Part of a small language model's weights.
Size: 19 layers, width 96, 2 heads of 64, MLP 384 GELU, vocabulary 2048, 2.54M parameters.
Each number is 128 + 32 x the weight over its row's rms, rounded and kept within 0 to 255. Layers, rows and columns count from 0. The size above them is the row's rms in percent of the matrix's.

# layer 4 attention output (transposed), 128x96, rms 0.0666, rows 86-121, columns 0-95
size [ 89 113 137  97  96  77  92 113 107  83 101 109  79  94  85  97  89 108  87  89  79  95  91  89  97 107  84  93  96  92  96  99 104 102 109  92]
[[ 75  99  75 147 108 116 116  88 176 130 163 115 106 139  96 132 165  94  84 173 154 145 110 124  75 122 121 103 134  91  83 126 101 106 134 169 125  99 120  90 123 169 118 112  90 157 122 123 111 104 105 118  88  62 109 147  66 135  78 163 100 123 113 155  87 117 166 191 154 156 110 142 148  99 133 107  49 112 165  99  68  70 140 124 132 179 135 174 193 150 166 132  86 166 146 153]
 [121 118 167  66  80 164 140 149  87 116 104 148 136 122  98 140  97 144 186 122 133  96 176 117 128 178 103 119  75 126 126 126  88 153 136  86 123  89 110 161  80 140 166 209 169  96  81 142 106 104 211 176  63  57 128  99 121 125 143 115 134 112 152 141 160 119 123 108  74 136 128 121 117 132 124 174 117 138 166 102 137 169 168 155 149 139 166 174  88  99 116 204 120 117 129 130]
 [122 110 114  80 102 125 142 166 119 104  91 126 138 119  69 140  56 100 136 175 162 145 116 146 161 161 138 109 162 185 130 182  77 181 173 115 138 146 154 125 139 162 160 147 105 208 130 110 103 149 144 180 144  95 169 120 181 194  76  68 121 137 170 161  88 175 174 128  96 134  88 145 127  73 166 133 144 181 100 124 122 140 170 119 124 176 134 128 111 116 164 138 137 107 113 104]
 [145 139 147 126 131 145  85 167 133 116 147 103 151 110  74 101 105 133 133 132 104 101 191 133 172  90 103 153  91 106  41 114  73 115 174 109 117 187 112 212 134 112  86 142 146 136 143 156 134  99 113 136  98 192 159 132 107 111 116  44 141 110 169 155 137 114 118  79 115 123 136 113 139 122  87 148 173  84  94 106 130 146 128 136 148 135 139 193 134 155  91 144 125 117  83 223]
 [138 138 148 182 130  89 110  97 120 160 163 147 143 115 174 144 111  89 139 112 137 131  94 185 168 109  98  79 172 146 136 124 164 119 122 165 154 116 139 193 122  91 178 126 153 111 173  80  90 125 186  99  44 137 185  80 140 147  53 146 107 117  95 150  87 159  94 120 135 156 162 120 158 134 116 165 162 111 156 162 122 107 158 113 170  78 130 107 139 120 152  70 126 105 176  72]
 [ 34 114 110 159 179 111 137  93 148 149 117 136 123  97 146 104 149 142 113 132 162 119  67  83 116 104 142 117 168 109 163  91 112 113 117 152  93  92 164  93 167 150 131 169  57 139 150 125  90 175  88 111  89 122 146  96 163 131  73 161 103 128  83 195 110 110 123 135 108 112 133 162 124  81 166 178  91  76 110 119 101 170 179 110 110 156 135 121 168 106 146  75 162  88 135 183]
 [192  91  90 124 118  81 133 159 125 129 176  89 191 159 115  57  89 126 156 115 159 143 146 121  62  92 189 173 154 163 176 120 129 150 137 105 104 139 120  73 174 175 156 122  70  91  55 136 167 168 143 123 136 128 104  90 148 197 109  84 138 109 167 115 131 145 110 106 157  72 109 136 157 125 125 122 102 151 143 179 112 122 124  92 138 157 151 137 108  93 171 135 106 105 133 163]
 [ 90  80 127 125 147 152 135 190 151 107 129  51 159 141 126  63 102 131 182 129 159 135  73 113 151 123 139 120 170 136 111 132 146 108 107 119 153 148 157 133 102 102 130  98 180  71 159 203 111 130 118 108  89 100  95 182 156 108 152 111 105 116  86 106 130 100 109 125  75 130  82  90  91 152 169 154 106 124 164 144 150 127 158  39 137 122 151 145 127 149 121 134  90 196  53 141]
 [145 121 112 144 114 102 133 117 187 120 131 143 161 157 134 123 173 157 133  97 191 117  78 167 167 117 143 116 165 164 121 192 202 113 102  96 147 173 144 118 143 106 129 160 141 136 176 140 102 116 141 119 135 162 156 164 143 117 147 137  89 198 128 126 113  90 107  73  95 216 124 124 140 176 167 152 146 162 164 135 142 114 112 174 137  51  38 112  84 162 125 153 110 151 138 153]
 [158 103 106 125 127 103  96 138 169 147 129 144 155 195 147 169 136 134 167 101  91 148 128 154 124 120 125 197  95  43  73 143 102 107 163 123 136 230  98 123 180 127 127  95 128 170 155 106 143  88  99 137 120 117  63 159  73 143 114  95 132 124 146 163 103 157 143 152 119  76 121 135 156 176 137 111  97 130 129 141 156 110  61 141 130 176 199 129 125 121  87 151 105 167 171 129]
 [165 121 152 128 104  83 165  85  87 123 198 129 181 100 105  75  99  91  99 139 183 171  97 160 170  80 219 114 128 143  55 147  50 108 125 123 134 129 186 108 142 139 128  87 136 132 111  79 124  80 110 119 148  89 123  86  77 118 155 148 127 118 144 102 161 175  83 138 133  95  76 124 106  99 132 124 146 111 144 144 107 170 123 115 103 132  86 102 134  80 157 133 116  98 114 103]
 [168  79 114  67  85 126 149 145  56 104 119  75 168 154 135 147 111 133 182 123 159 114 116 188 143 121 173 136 165 127 177 179  98 127 144 119 164 104 123 117 155 119 120 115  90 172  86 148  87 112 120 113 157 125 125 141 117 146  83 156 123 107 111  92  93 155 118 162  68 195 173 142 179 102 128 117  73 204  95 141 193 117 145  92 104 130 127 139 101  98  95 139 124  62 121 121]
 [144 115  87 109 109 112 119 110 174 160  98 138  82 113 157 169 117 245 155 176 110 119 169 139 103 152 168 135 188 147 176 115 150 163 164  55 100 119 124  70 116 176 108 169 122 122 146 136  93 137 149 156 114  67 173 185 172 124 148 137 106 160  93 127 149 139 156 148  75 127 139 199 134 104 116 191 123 129 120 115 140 116 142 129 112 156 111 169 156 166  80 134 134 109 131 118]
 [158 140  88 127 144 120 100  72 118 122  89 120 108 206 120 115 181 152  74 125 120 117 137  76 109 135 151  78  58 144 139 167  93 123 146 113 110 164 101 138  75 122  96  92 101 149 185 138 124 146 133 138  94 133 187 170  97 191 128  77 175 146 152  97 120 164 117 159 106 103 141  67 150  99  98 121 168 132  78 112 138 117 191 142  85 157 114 149 193  79 101 133 146 138 101 159]
 [ 98  72 111 135 135 102  84 168 149  50 134 202 124 167 120 113 108 151 177 118 145  60 137 180 127 177 164 129 180 141 103  91 124 179  89 137 177 100  99 101 124 124 141 172 149 105 116 125 145 146 127 121 112 108 121 187 132 120 121 101 101 143  79 143 107 166 185 123 105 103 104 191  74 150 168 106 155 119 125 118  87 106 126 127 143 117 111  62 187 154  63 136 116 103 120  96]
 [ 59  85  97 108 149 156 138 129  89 162 115 149 158 155 119 153  97 109 162 111 162 170 158 138  92 135  83  80 141 127 105  54 106 151 144  82 136 114 159 164 157 103  89 132  89 161 132 150 162 148 123  99 126 150  27 148  84 155 106 158 138 103  88 132 163  28 141 125 143 114 105 107 151  92 103 138 114 107  92 127 208  87 125 101 168 167 134 122 139 115  95 126 124 152 160 156]
 [118 132 131 120 159 101  97 131 209 120 173 146 125 147 147 145 119 124 116 105 107 113 118 194 168 115  70 131 125 113 175 121 217 165 137  93 123 100 169 123 130 120 127 164 136 212 148 180  99 111 153 109 125 114 137 165 103  97 120  95 145 127 136 182 151 168 153 146  90 112 151 112 154  88 173 102 153 150 112  69 184 172 134 126  88 158 124  95  67 146 126 156 185  62 159 121]
 [ 82  84 127  96 134 119 156 139 154  90 129 136 162 144 107 145 128 112 162 128 174 111 123 147  98  88 137 143 223 141 157 207 186 108 143 106 181 122 163 133 182 149 147 117 152 224 133  91 120 137 125 137 149 115 140 116 188 153  73 142 146 103 102 141 110 155 109 154 102 160 130 111 147 192  82 128 159 166 122  98 125 115  51 118  92 129 139 103 104 126 163 126  73 147  74 134]
 [196  90 159 147 160 150 101 159 202 168 105 133 163 124 196  98  87 106 123 121  76 128 129 123 172 119 135 133 155 129 131 106 116 147 126 153 127 189  88  95 109 127  89 160 143 116 139 110 120 127 131  87 168  63 115 115 167  96  92 116 131 109  65 146 141 113 184 134  89 123  94 127 113 141 119 155 147 136 124 164 101 152  96 192 175 119 172 139  69  36 112 147 166 122 146 180]
 [119  97 118 133  76 124  70 135 158 118 123 138 131 134 151  53 125 140 197 123 110  82  88 120 159 117 116 150 149 155 143 166 186 134  69 156 192 136 106 102 117 190 131 132 144 145 156 110  72 132  78 143 100 146  74 106 138 171 141 198 147 123 157  78 123 118  56 143 159 142  98 167 116 115 156  80  80 123 127  98 127 147 128 152 104  96 152  80 113 134  85  72 175 103 102 100]
 [148 123 105 108 111 100  73 145 138 193 141  73 131  77 169 157 168 143 177 122 149 101 201 160 159 139 128 145 154 164 180 121 141 170 145 139 178 174 107 125 189  93  66 135 107 113 141 144 149 125 139 131 103 153 116 125 170  89 176 121 104 109 116 177 100 138 137 139  94 155 132 126 160 175 181 125 154 203  89 170 119  71  78 145 118 150  95 175 112 117  66 152 118 133 111 131]
 [156 188 164 208 148 126 116 152 149 146 134 167 119 148 196 153 133 129 116 136  87 145 112 134 117 174  76 162  78 107  93 120 116 110 171 163 127  71 142 175  67 106 154  85 174 103 163  73 164 145 108  89 131 132 131 109 108 143 133 115 138 137 135 163 128 104 145 179  95 173 131  97 122 111 130 133 108 133 110 192  81  93 164 113 141  50  85  85 200 126 118 118 165 114 120 108]
 [127 156 148 207  97 138 108  37 104  98 169  94 133 124 151 156 152  41 124 109 129 156 114 151 111 125 171 146 145 120  84 157 176 176 111  79 149 169  84 147 199 161 135 159  98 115  92 101  85 177 104  89  81 112 103 116 130 195  90 157 156 103 116  81 125 109  93 118 132 150 129 177 170 103 155 138 146 160 154 125 113 115 124 101 151 113  85  93  95 112 146 114 120 131 131 159]
 [152 143 176 133 113 130  96 123 111  98 136 126 193  84 114 158 105 205 130 164 112 153  88 125  79 132 140 165 133 136 137 154 118 120  47 107 164 121 152 119  64  90 173 105 122 106 122 123 104 184 146 173 177 131 149 168  78 127 170 115  70 106  99  97  79 109 107 108 103 124 113 140  49 180  83  93 111 125 135 126 150 148 141 172 106 105  86 179 109 101 163 178 146 165 133 132]
 [152 166 208 139 164 107 135 140 102 128 118 136 123 151 118 119 149 152 157 139  92 102 116 104 107 118  88  76  80 150 189 167 205 107 101 100  64 108 120 107 171  99  80 140 139 167 125 130 132 103 138 162  98 119 102 214 168 162 111 121 121 161 117  94 193 134 132 108 105 113 179 182 133 127 173 188 104 129 102  97 130 143 148  67 150 146 153 167 106 146  79 129 115 165  90 142]
 [120 145 169 168 162  38 130  85 135 149 145 172  80 129 137 158 194 135 131 169  64 168 126 103 110 101 119 169 132 119 158 132 185 147  49 131 111 116 104 122 166 116 125 112  76 118 119  77  89 146 150 173 186 156 109 105 120 158  53 146 127 148 104 141 129 115  90 139 110 110 131 141 113 119 126 197 163 165 124 121 142 133 153 125 128 123  93 104 108 169  69 123  79  76 138  83]
 [ 81 153 116 139  92 150 134 152  83  72 103 167 100 109 137 199 122 222 159 135 141 150 169 184 117  90  87  99  95 129 169 120 110 102 109 173 144 146  72 162 116 123 105 119 126  62 173 132 154  79  78  80 152 126  99 129 166 117 133 122 135 132 100 148  96 110 119 155 138 124 143 130 195 115  66 140 158 124 101  53 125 164  99 105 135 122 144 111  97 150 125  95 112 150 137  62]
 [ 91 133 125 109 120 117 117 135 113 118 146  92 132 116 114 151  99 103 182 122 130 175 170  99 137  92 123 162 173 126  85 198 105 101 118 145 115 157 114 144 181 133  78 134 150 143  63 156 152 105 155 134 151 174 114 102 158 151 137 140 140 118  84 116  83 104 101 108  72 210  54 136 134 133  87  82 138  73 190  76  99 100  57 165 167 113 117 118 107 139 115 111  94 186 127 161]
 [168 191 133 141 186 128 161 100 132 122 107 178  91  79 175 158 128 109  92 129 131  91 116  97 177 114  96 140 129 146 121 139 204 108  89 124 129  89 112 146  66 100 115 128 106 129 136 161  99 119 120 156 152  77 112 159 113 108 129 108 143 167 105 165 127 110  60  52 154 187 125  52 129 154 157 159 134 113 121 158 102 128 197  90 119  86  93 133 161 130 189 145 116 125 131  80]
 [129 126 170 144 125 121  93 102 165 110 144 142 116 174 196 122 146 114  42 165 143 124 125 143  94 135  81 110 146  86 105 122 162 145 122 146 122  83  95 152 120 109   0 132 132  91 173 198 123 146 109  72 123 151  97 122  93  95  96  88 120 152  95  96 176 140 121 117 128 158 155  72 165 176 121  97 114 135 155 120 123 127 164 119 124 133 143 110 182 118 176 152 176 143 167 114]
 [ 82  93 148 144 137  88 128  76 170  97 134 131 126 115 168  88 114  96  97  83 134 138 114 153  99  96 139 133 214  83  86 146 124  50  89  92 101  89 138 162 121 129 123 106 131 118 158 123 119 149  83 112  98  92  97  89 102 134 156 184  90 165 109 116  93 128 107 109 130  37 115 199 148 157  98 134 156 136 132  79 127 143  74 140 114  80  97 114 169 111  66 117  84 128 131 135]
 [ 59  96 111 174  98  78  98 137 141 107 199  96 107 130 175 105  89 154  98  99 154 131 106 186 155  90 144  95 170 119 129 108 148  79 103 127 121 136 142  82  95  88 162 172 141 181 139 120 109 122 211 128 123 101 118 154  97 162 114 143 122 149  88 135 117 109  61 138 128 175 159 115 129  52  99 144 159  91 120 114 112  75 143 160 142 140  78  96 131 127  79  82 169 135 105 100]
 [105 163 155 107 125  87 127 125  54 148 127 152  87 122 132 175 112 116  80 139 127 107 154 124 119 138 123 173 104 137 131 163 134 138 160 129 161 122 113  99 118  48 192 158 114 187 150 109 147  91  40 151 210 171 187 164 162  81 101 153 153 157 132 152 127 159 154 149 136  99 160  92 100  60 141 113 111 150 108 126 163  89 141 123  95 130 147 158  96 195 125 116 103 116 157 103]
 [128 123 127 100  97 145 150 160 198  99 136 147 106 132 171 134  79 111 162 109 115  63 134 192  88  80 113 123  99 103 184 165 118 167 149  91 133 130 107 137 128 124 144 158 185 123  86  72 136 103 122 173 109 118 116 144 161  56 105 132  77 116 140 115 163 152 148 158  93 136 138 126  54  98 134  84  82 171  95 188 125 126 100 190 165  83 139  85 163 144 116 103 168  91 130 144]
 [ 85 110 106 163 105 133  88 127 177 131 105 157 120 180 152  77 189  77 139 110 110 138 103 193  74  61 159 116 145  96 153 205 225 143 134  83 122 118 148 128 173 119 147 169  89 137 111  77 105 130 148 117 148 129 133 101 159 143 108 138 178 149  83 122  65 119 109 113 116 139  98 143 153  75 190 155 118 145 164 122 138 126  64 102 110 115 116  90 141 104 120 130 112 131 105 118]
 [137 152 115  65 128  69 168 148 147 153 123 130 108 151 176 145 120  98 158 168 186 122 132 187 153 135  87 135 142 164 164 145 127  46 144 106 182 181 127 139 140 135  83 151 122 118 170 151 116  83 132 116 122 116  83 130 125 139 114 113 155 145 198 172 146 124 116 124 141 175  79 174 175 192 103 191 145 125 140 111 129 109 108 130 149 109 165 155 118 223 112 157 110 155  93 158]]
# layer 4 attention value, 128x96, rms 0.054, rows 87-122, columns 0-95
size [104 108 105  89  92  98  95  98  95  98  98  93  96 104 101  95 103  94  94  87 104 107 109 107 105  96 101 103  91  99  96 105  85 104  81  91]
[[138 118 122 148 152 133 132 149 101 136 103 134  98 111 139 176 158 125  48 135 150 121 132 135 163 109 191 173 144 144 150 112 128 102 106 175 166 182 145 191 217 116 128 129 114 153 117 123 143 125  83 117 195 145 166 178 143 167  90 107  83 156 137 146 117 182 102 158 157 146  74 134 165  92 158  71 158  99 145 108 118  95  72  99  87 142 133  53 129 107 131 143 179 129 129  83]
 [129 132 154  91 146  76 165 112  76 109 183 116 140 103 151 131 105 132 184 138 212 111  95 174 101 127 117 162 121 119 148  99  85 114  63 118 156 119 116  63 106 176 114 127 141  80 130 104 110 138 128 132  63 137 114  94 163 164 138 143  86  99 156 155 144 106 102 180 115 123 182 149  89 157 126  80 119 155 121  86  78 120  99 106 143 110 136 212 114  82  68 137 115 164 118  89]
 [172 130 179 174 123 111 145  93 138 174 137 172 120  99 137 133 169  66  88 118 186  86  69 134 109  80 163 157  97  91 178 129 153 141 153 136 157  77 160 116 157 168 126 176 186 111 118  91 112 143  63 126  93  85 132 163 114 107 148 168  75 130  86  58 171 142 111 128 149 116 155  98 128 152 118 151  58 135 153 173 126 165  94 144 116 100 131  88  98 126 129 135 107 159 132  95]
 [158 150 114  86 160 174 113 128 130 126  54  99 127 129 103  95 170 148  86 153 190 139 140 105  80 138 154 158 126 130  90  72  92 145 160 107 125 114  93 120 110 177 157 130 101 139 126 123 165 118  96 105 179 157  96 154 112  90 192 121 132 101 120  86 206 120 104 108  98 131  89 108 118 159 117 139 117 152 110  59 132 160 161 141  51 181 104 152 122 101  59 190 133 165 140 125]
 [155 121 115  69 129  83 170 140 167  90  58 132  82 122 127 179 153 160 107 128 115 138 180 150  96 131 184  95 141 119 100 120 126 124 156 121 140 175  70 126  65 141 163 127 160 142 121 144 185 123 206  98 156 140 110 117 125  98 110 154 186 109 188  67 121 132 110 136 130 107 112  86 164 185 104 107 142 120 122  77 168 115  99 132 169  93  83 112  95 135 119 123  86 194 107 108]
 [123 110 172 103 114 143 116  87 119 156 119 150 143 106  90 156 146 113 172  87 121 104 110 156 206 159 110 107  98 118  99 170 152 108 159 143 196  64 195 159 103 119 121 135 153 200 140  86  91  79 105 147 123 117  65 118  90 123 122 143  91 116 180  96 110 112 103 190 100 125 179 134 176 106 199 155 151 182 109 119 125 164 127 142 138  95  80 127 124 155  86 135 145 170 140 120]
 [153 130 130 105  86 102 150  40 122 156 109 153 100  85  68 170 134 127  77 163 104  72 174 133 171 138 123 108  81 106 107 185 123 147 187 117  79 123 108  95 133 139 124 118  53 110  83 102  91 147 125 171 175 131 203  88 100 145 130 153 156 121 123 161 116 142 139 115 133 129 182  80 161 142 122 103 145 123 120  64 140 117 109 169 166 150  96 120 157 110 148 100 139  90 186 128]
 [152 124 149  87 137 135 121 170  87 150 144 104  72 119 117 124 124 109  96 130 157 137 133 101  77 145 117 165 120 135 186  93  70 173 176 197 199  62 132 128 105 150 129 101 167  95 122 125 142 128  78 136 121 163 100 115 124 118 154 142 171  34 128 181 137 156 152 134 159 113 146 127 114 134  91 116 155 142 115 115 150 132 176 141 169 170 174  96 180 100 120  42  79 141 122 139]
 [119 136 226 118 125  76 119  80 108  74 161 142 107  39  79 106 126  95 124 176 126 101 133 151 163 117 138  87 119 151 106 112 159 144 158 114 161 101 166 117 105 123  44 154 154 111 121 142  99 168 128 118 158 148 126  61 108 110 131 194 104 160 116 118 165  97 147  98 161 156 176 129  83 108 123 124 168 127  98 167 114 188 110 131 112  80 127 162 172 160 139 122 159 128 107 164]
 [ 73 150  74 173 134 153 122  95 146 165  92 147  88 127  95 111 144 122 216 133  90 112 127 161  56 180  46 127  80 112 145  97 122 149 138 108 117 132 103 126  96 118 118 218 131 106 126 145 120 149 120 110 106 112 133 143 150 152 151 129  82 128 130 164 100 141 144 153 120 126 142 178 114 168 124  86 124 153 113  88 136  76 147 123 175  64 173 159 120 175  50 116 161 147 147 107]
 [129  92 161 147  92 159  87 136 115 109 165 161  92  72  89 137  72 138 133 155  99 178 123 104 117  72 107 162 145 117 121 168 162 109 128 119 130 125 108  81  94 218 186 131 136 103 143 112 174 161 163 195  87 116 105 113 130 136 159 108 115  78 103 173 132 130 146 170 114  70  98 169  92 140 128 109 155 136  84 139 128 157  89 194 101 150 120 119 163 116 135  79  82  81 134 177]
 [129 125 143 150 120 108 136 141  99 145 178 107 179 176 128 128 140  78  82  98 147 171 107  98 166 114 108 108 105 160  97 125 111 121  92 202 105 136 145 147  96 110 151 119 169 138  88 115 197 104 134 106 145 231  62  82 104  93 183 125 141 114 199 130 121  97 152 146 116 161  75 112 136  76 151  74  96 142 113 140 196 164 153 151 149 144 177 113 130 113 138  93 140 141 132 118]
 [149 128 198 185 141 123 141 157 120 165 151 182 129  94 121 205 124  66 133 142  95 182 133 174 164 134  79 135 179 153 134 114  95 139 137 165 108 103 124 105 161 131 164 181 131 116  67 103 139 131 173 104 134 173  36  79 148 108 100 159 100 115 173 134 104  79 174 123 164 133 119 120 126 175 149 113 141 155 155 123 146 147 117  83 133 144 179  95  82 142 168 120 121 146 166 119]
 [143 138 135 144  84 149 140  99  91 204 173 167 168  80 117 138 133  82 112 124 117 175 188 146 157 112  48 177  73 109 138 123 177 109 155  48  73 162 169 105 130 161  77 115 137 113 110 127 117  74 147 136 179 109 137 100 146 150 175 142 124 144 105  95 126  84  97 114 136 161  87 118 134 118 109 114 113 150  82 108 175 136 133 135 128 136 158 189  84 154 184 147 117 152 129 150]
 [170 205 172 153 120 135 115 162 109 101 168  79 130 137 104  92 121 199 110 120 103  91  90 162 120  94 218 124 105  77 132 203 147 129 147 135 133 136  79 101 118 109 192  76 134  98 114  97  83 114 176 124 125 117 198 100 110  87 158 133 136 178 133 123  82 152 124 114 131  88 143  97 139 119 103 113 103 158 131 142  69 152 133 149 148  85 157 162 145 183  96 112 116 144 142 127]
 [112 107  78 164  97 131 145 123 116 155 111 128 161 145 129 117 140 142 143 162 128 134 156 128  92 130 134 181 134 100  93 132  44  73  79 136 137 124  52 186 184 109 129 118 170  80 128 103 137 104 143 133 147 171 110 140 128 139 145 141 140 135 159  90 139  87  71 147 218 115 136 133  65 155 109 153  83 154 117 181  57 101 118 145 112 112 169 141 136 162 111 119  94 216 144 113]
 [179  77  98 159 132 137  81 126 155 188 129  94 119 134 114  70 114 119 139 140  84 146 149 144 110 149 131 110 101 135 130  98  93 155 125 167 144 112  46 113  75 103 135 142 142  63  95 172 128 176 109 102  68  93 116 152  91 137 104 151 128 156 167  72 158 127 191 169 136  87 147 177  74 132 117  99 123 113 120 140 172 154 197 154 123  96 111 136 136 102 123  86 165 152 197 112]
 [ 82 140 139 129  49 102 138  80  71  86 103 144  98 102 113 207 118 148 125 143 135  79 123 156 103 147 151 129 126 122 103 170 175 125 148 153 105  60 151 173 108 154 140  99 130 110 101 147 147 117 154 121 108 177 163  86  58 164 165 166  92 145 113 110  78 148  67  97 102 143 151 137 152 133 132 136 149 117 172 100 149 164 115  60  70 103 125 105 181 172 159 135 123 115 131  84]
 [117 113 151 112 117 147 177 148 124 163 165 133 115 106 142 124 143  79 133 147 149 141 216 139 118 154  88 113 137  98 147 109 116 132 145  82 124 142 174  78 128 124 102 172 130 131 105 125 119 134 136 111 134 119 169 168 173 100 119 105 137 111 155 185  81 135 212 156 122 180 133 161 128 191 124  80 231 103 111 176 120  89 145 147 139  86  50 164 161 133 121 115  73 143 160 164]
 [174 105 131 133 129 119 141 123 103  79 156 130 164 180 147 125  80  97  92  62 104 140  54 161 130  77 110 113 179  88 103 210 138 100  96 141 108 117 162 132  92 162 156  87 182 110  86 109 117 110  77 179 150 137 113  99  73 133 144 100 119 207 137 116 156 104 138  97 127  96 119  90 125  86  99 154 109 147 134 150 197 168 125 154 138 114 129  98 175 117 156  93 118  91 149 121]
 [115 120  58 107 107 144  93 185  77 119 112 139 121 113  77 123 150 133 159  59 111 133 170 118 121 122 133 109 119 124 135 150 161 133  77  91  96 154 148 124  96 138 127 161  41 171 106 135  91 120 104 121 132 101 184 143 108 159 161 141 149 141 121  90 123 161 138  92 135 112 112 120 117 134 121  83  90 103  88  61 162 148  84 153 112 194 139 125   0 146 155 106 114 124 168 130]
 [179 137  87  54 144  88 100 152 140 174 142 177  87 110 157 112  79 144 165 157 128 142 153 145 142 102  98 120 144 115 155 100 109  47 166 130 132 128 172 124  40 123 157  84 175 132 142 149 129 105 139 160 133 157 176 132 102 138 110 140 132 195  82 155 104  97 165 105 104 197 112  72  82 153 136 123 156 146 105 119 123 153  98 136 112 106 116 192 159 131  76 135 132 161 167 150]
 [107  93  44 112  99 122 133 132 106 134 129 136  64 167 103  63 171  59  99 173 147 117 177 122 139 140  73  75 119 138 100  83 110 127 110  90 107 118 133 147 140 146  99 175 176 100 125 165 140 119 139  93  98 104 148 130 169 111  89 135 169 106 139 104 160 171 167 185 125 133 172  73 178 122 166 141 123 154 136  93 125  89 131  54 163 143 155 137 140 129 116  88 128  81  94  86]
 [145 112  50 156  86 178 129 116  93 124 145 101  67 111 119 171 112 102  87 119 139 125 102 124 188 137 133 133 153 149 101  37 112  89 134 126 143 131 149 126 168 156 134 114  91  64 152 137  65 171 164 159 118 120 140  87 108 105 168 124 131 143 138 133  81 113 133 116 144  94 100 113 122  50  54  72 134 155 165 181 122 147 120 160 150 155 145 122 194 145 165 182 116 126 128 129]
 [123 116  73  69 106 233 142 129 164 130 124  64 147 123 149  96  55 109 184 102 113 114 130 129 126 119 107 130 159 130 122  75 108  66 146 130 132  93 199  70 122 146 177 164 177 147 126 118 128  89 151 102  74 116 177 136 155 122 120 132 139 128 123  67  97 147 113 104 148 143 122 136 112 101 126  68  77 110 101 117 117 162 153  94 124  98 119 179 168 120 179 102 135 146 106 152]
 [163 149 105 146 125  89 161 154 169 161 165  45 136  79 101 116 153  42 105 111 106 121 104 132 149 143  92 126 163 132 127 127  92 130 126  67  92 138 124 123 123 154 164 124 121 208  78 155 160 193 171 172 136 113 179  93 124 132 120 128 105 119 115 102 144 128 135 116 143  78  70 137  69 153 152 141  96 175 145 198 123 124 150 133 123 154 176 158  94 112 147 146 117  99 157 189]
 [177 155 137 141 163 105  90 164 127 108 137 149  68 114 107  95 113 183 136 164 125  86 111 188  65 115 156  87  81 119 120 122 129 175 146  83 128 101 168 111  45 140 162 122 119 133 164 121 110 177  70 155 113 149 105 135 117 101 125 176 127 102 119 157 110  88 168 192 186  59 167 113 158 102 161 173 158 155 123 160 170 139 160 100 102 177 144 132 150 127  99 123 153 104 121 150]
 [ 73 148 116 187 130 131 154 172 145 157 141  82 154 163 135 141 189 164  97 164 157 153 123 182 126 170 131 100  95 138 124  98 108 150 151 141 119 202 107 117 190 132 137 116 184 102 143 117 205 145 107 114 139 169 174 147 133 138 102 146 154  82  80 121 111 137 157 168  99 107 169 158 148 111 146  81  95 111 113 119 147 104 108 163 105 133 142  91  71 193  76  93 114 174 172 166]
 [110 136  97 133 169 109 165 124  62 151 104 112 141 103 136 120 124  96 120  72 117 122 156 107 148 111 147 155  47 175 103  83 150 103 141 110  58 136 155 125 143  51 176 116 139 120  84  78 132 119 119 130 171 119 149 168 131  93 126 187 118 143 152 118  96 139  89 117 102  97  92 140 113  99 116 150 155  92  97 126  92 134  49 129 168 129 143 146  88 138 117 102  78  66  39 152]
 [114 180  73 114 143  86 105  89 138 117 176 124 109  67 166 131  97 147 153 142 115 115  90 107  75 139 132 125  53 145 114 127 147 177 161 119 153 199 127 103 116 133  76 119 149 115  92 164 115  99 122 103 183 124 181 137 117 147 118 103 137 107 131 136 151 173  98 114 137 231 130 122 109  85 164 130  81 100  77 142 142  95 158 130 156 136 106 130  91 126  86  43 127 171 134 166]
 [187 112 179 130 156 165 143  93 154 176 125 174 153 135 128 120 121  80 126 110 163 181 144 123 114 114 146 138 100 133 116 108 153 163 133 104 150 128 150 147 152 146 110 141 175  85 174 135 115 147 123  92 119 127  77 165 146 154 157 127 113 129 192  89 164 148 200 136 173  95  99 136  87 208 148  31  90 145 125  93 130 210  98 119  72  96 172 131 151 147 109 139 119 142 147 154]
 [116  89 108 135 150 147 129  80 211  90 117 125 170 165 118 121 144 149 142 110 150 173 137  95  97 134 128 130 153 150 147 100 130  94 144 149  64 163 112 183 128 135 117  96 120 102 161 122 111 151 229 120 114 124  12  81 132 156 149  94 150  91 132 117 159 182 109 135 121 163 125 122 140 208  90 159  76 128 123 120  65 176 140 140 126 138 120 109 161 104 128 111  96 101 135 145]
 [ 78 149 149 155 154 154  87 128  56 189 112  99 200 135  73 129 102 127 124  80 144 165 134  90 161 141  97  93 116 121  89 141 153 132 104 143  96 121 185  86 154 119 135  89  55 194 136 142 117 157 120  90 166 124 147 108 137 132  89 119 127 163 139 132  96  96  80 144 122  73  86 133 167 110  98 191 146  99 134  93 117 147 126 100  70 179 137 144 124  83 160 151 138 178  96 108]
 [144  55 135  72 163 110 151  97 150 126 179  50 165  83 102 116  73 164 146 118 149 167 137 122 140 152 186  92 147 136 133  90  66 119 154 126 154 133  93 171 122 137 137  57  94 146 145 158 129 116 127 145  77 151 102 104 115 142 169 161 104 133 142 182 169 109 119 161 162 150 128 156 131 165 105 114 135 115  74 143 100 129 188 135 168 118 164 126 165 183 127  87 119 184 181 111]
 [ 78  89 164 118 124 124  77  63 118 127 172 158 114  97  88  67 109 128 138 150 125  89 133  63 121 133 169 166 118 138  69 151 164 134 173 182 115  73 155 149 102 129 158 168 145 130  77 130 170 149 133  96 126 115 189 153 169 118 163 109  70 105 118 156 152 137 149 153 128 111 189 127  95  71 181 127 145 129 161 133 109 197 140 129 133 182 120 120  98  93  82 111 113 152 160  99]
 [137 161 122  63 120 133 125 214 143 145  69 143 136 109 193 108 112 130 129 154 126 132 211 136 143 173 137 139 137 163 124 101 152 142 109  92 127  89 155 127 131  59 141 121  97 112 180 180 116 144 128 199 120 122  52 108 135 112 115  82 139 140 142  95 107 180 127 144 142 162 127 123 122 141 184 164 155 122  97 129 136 174 168 148 104 148  80 142 182  70 139 160 128  65  99 107]]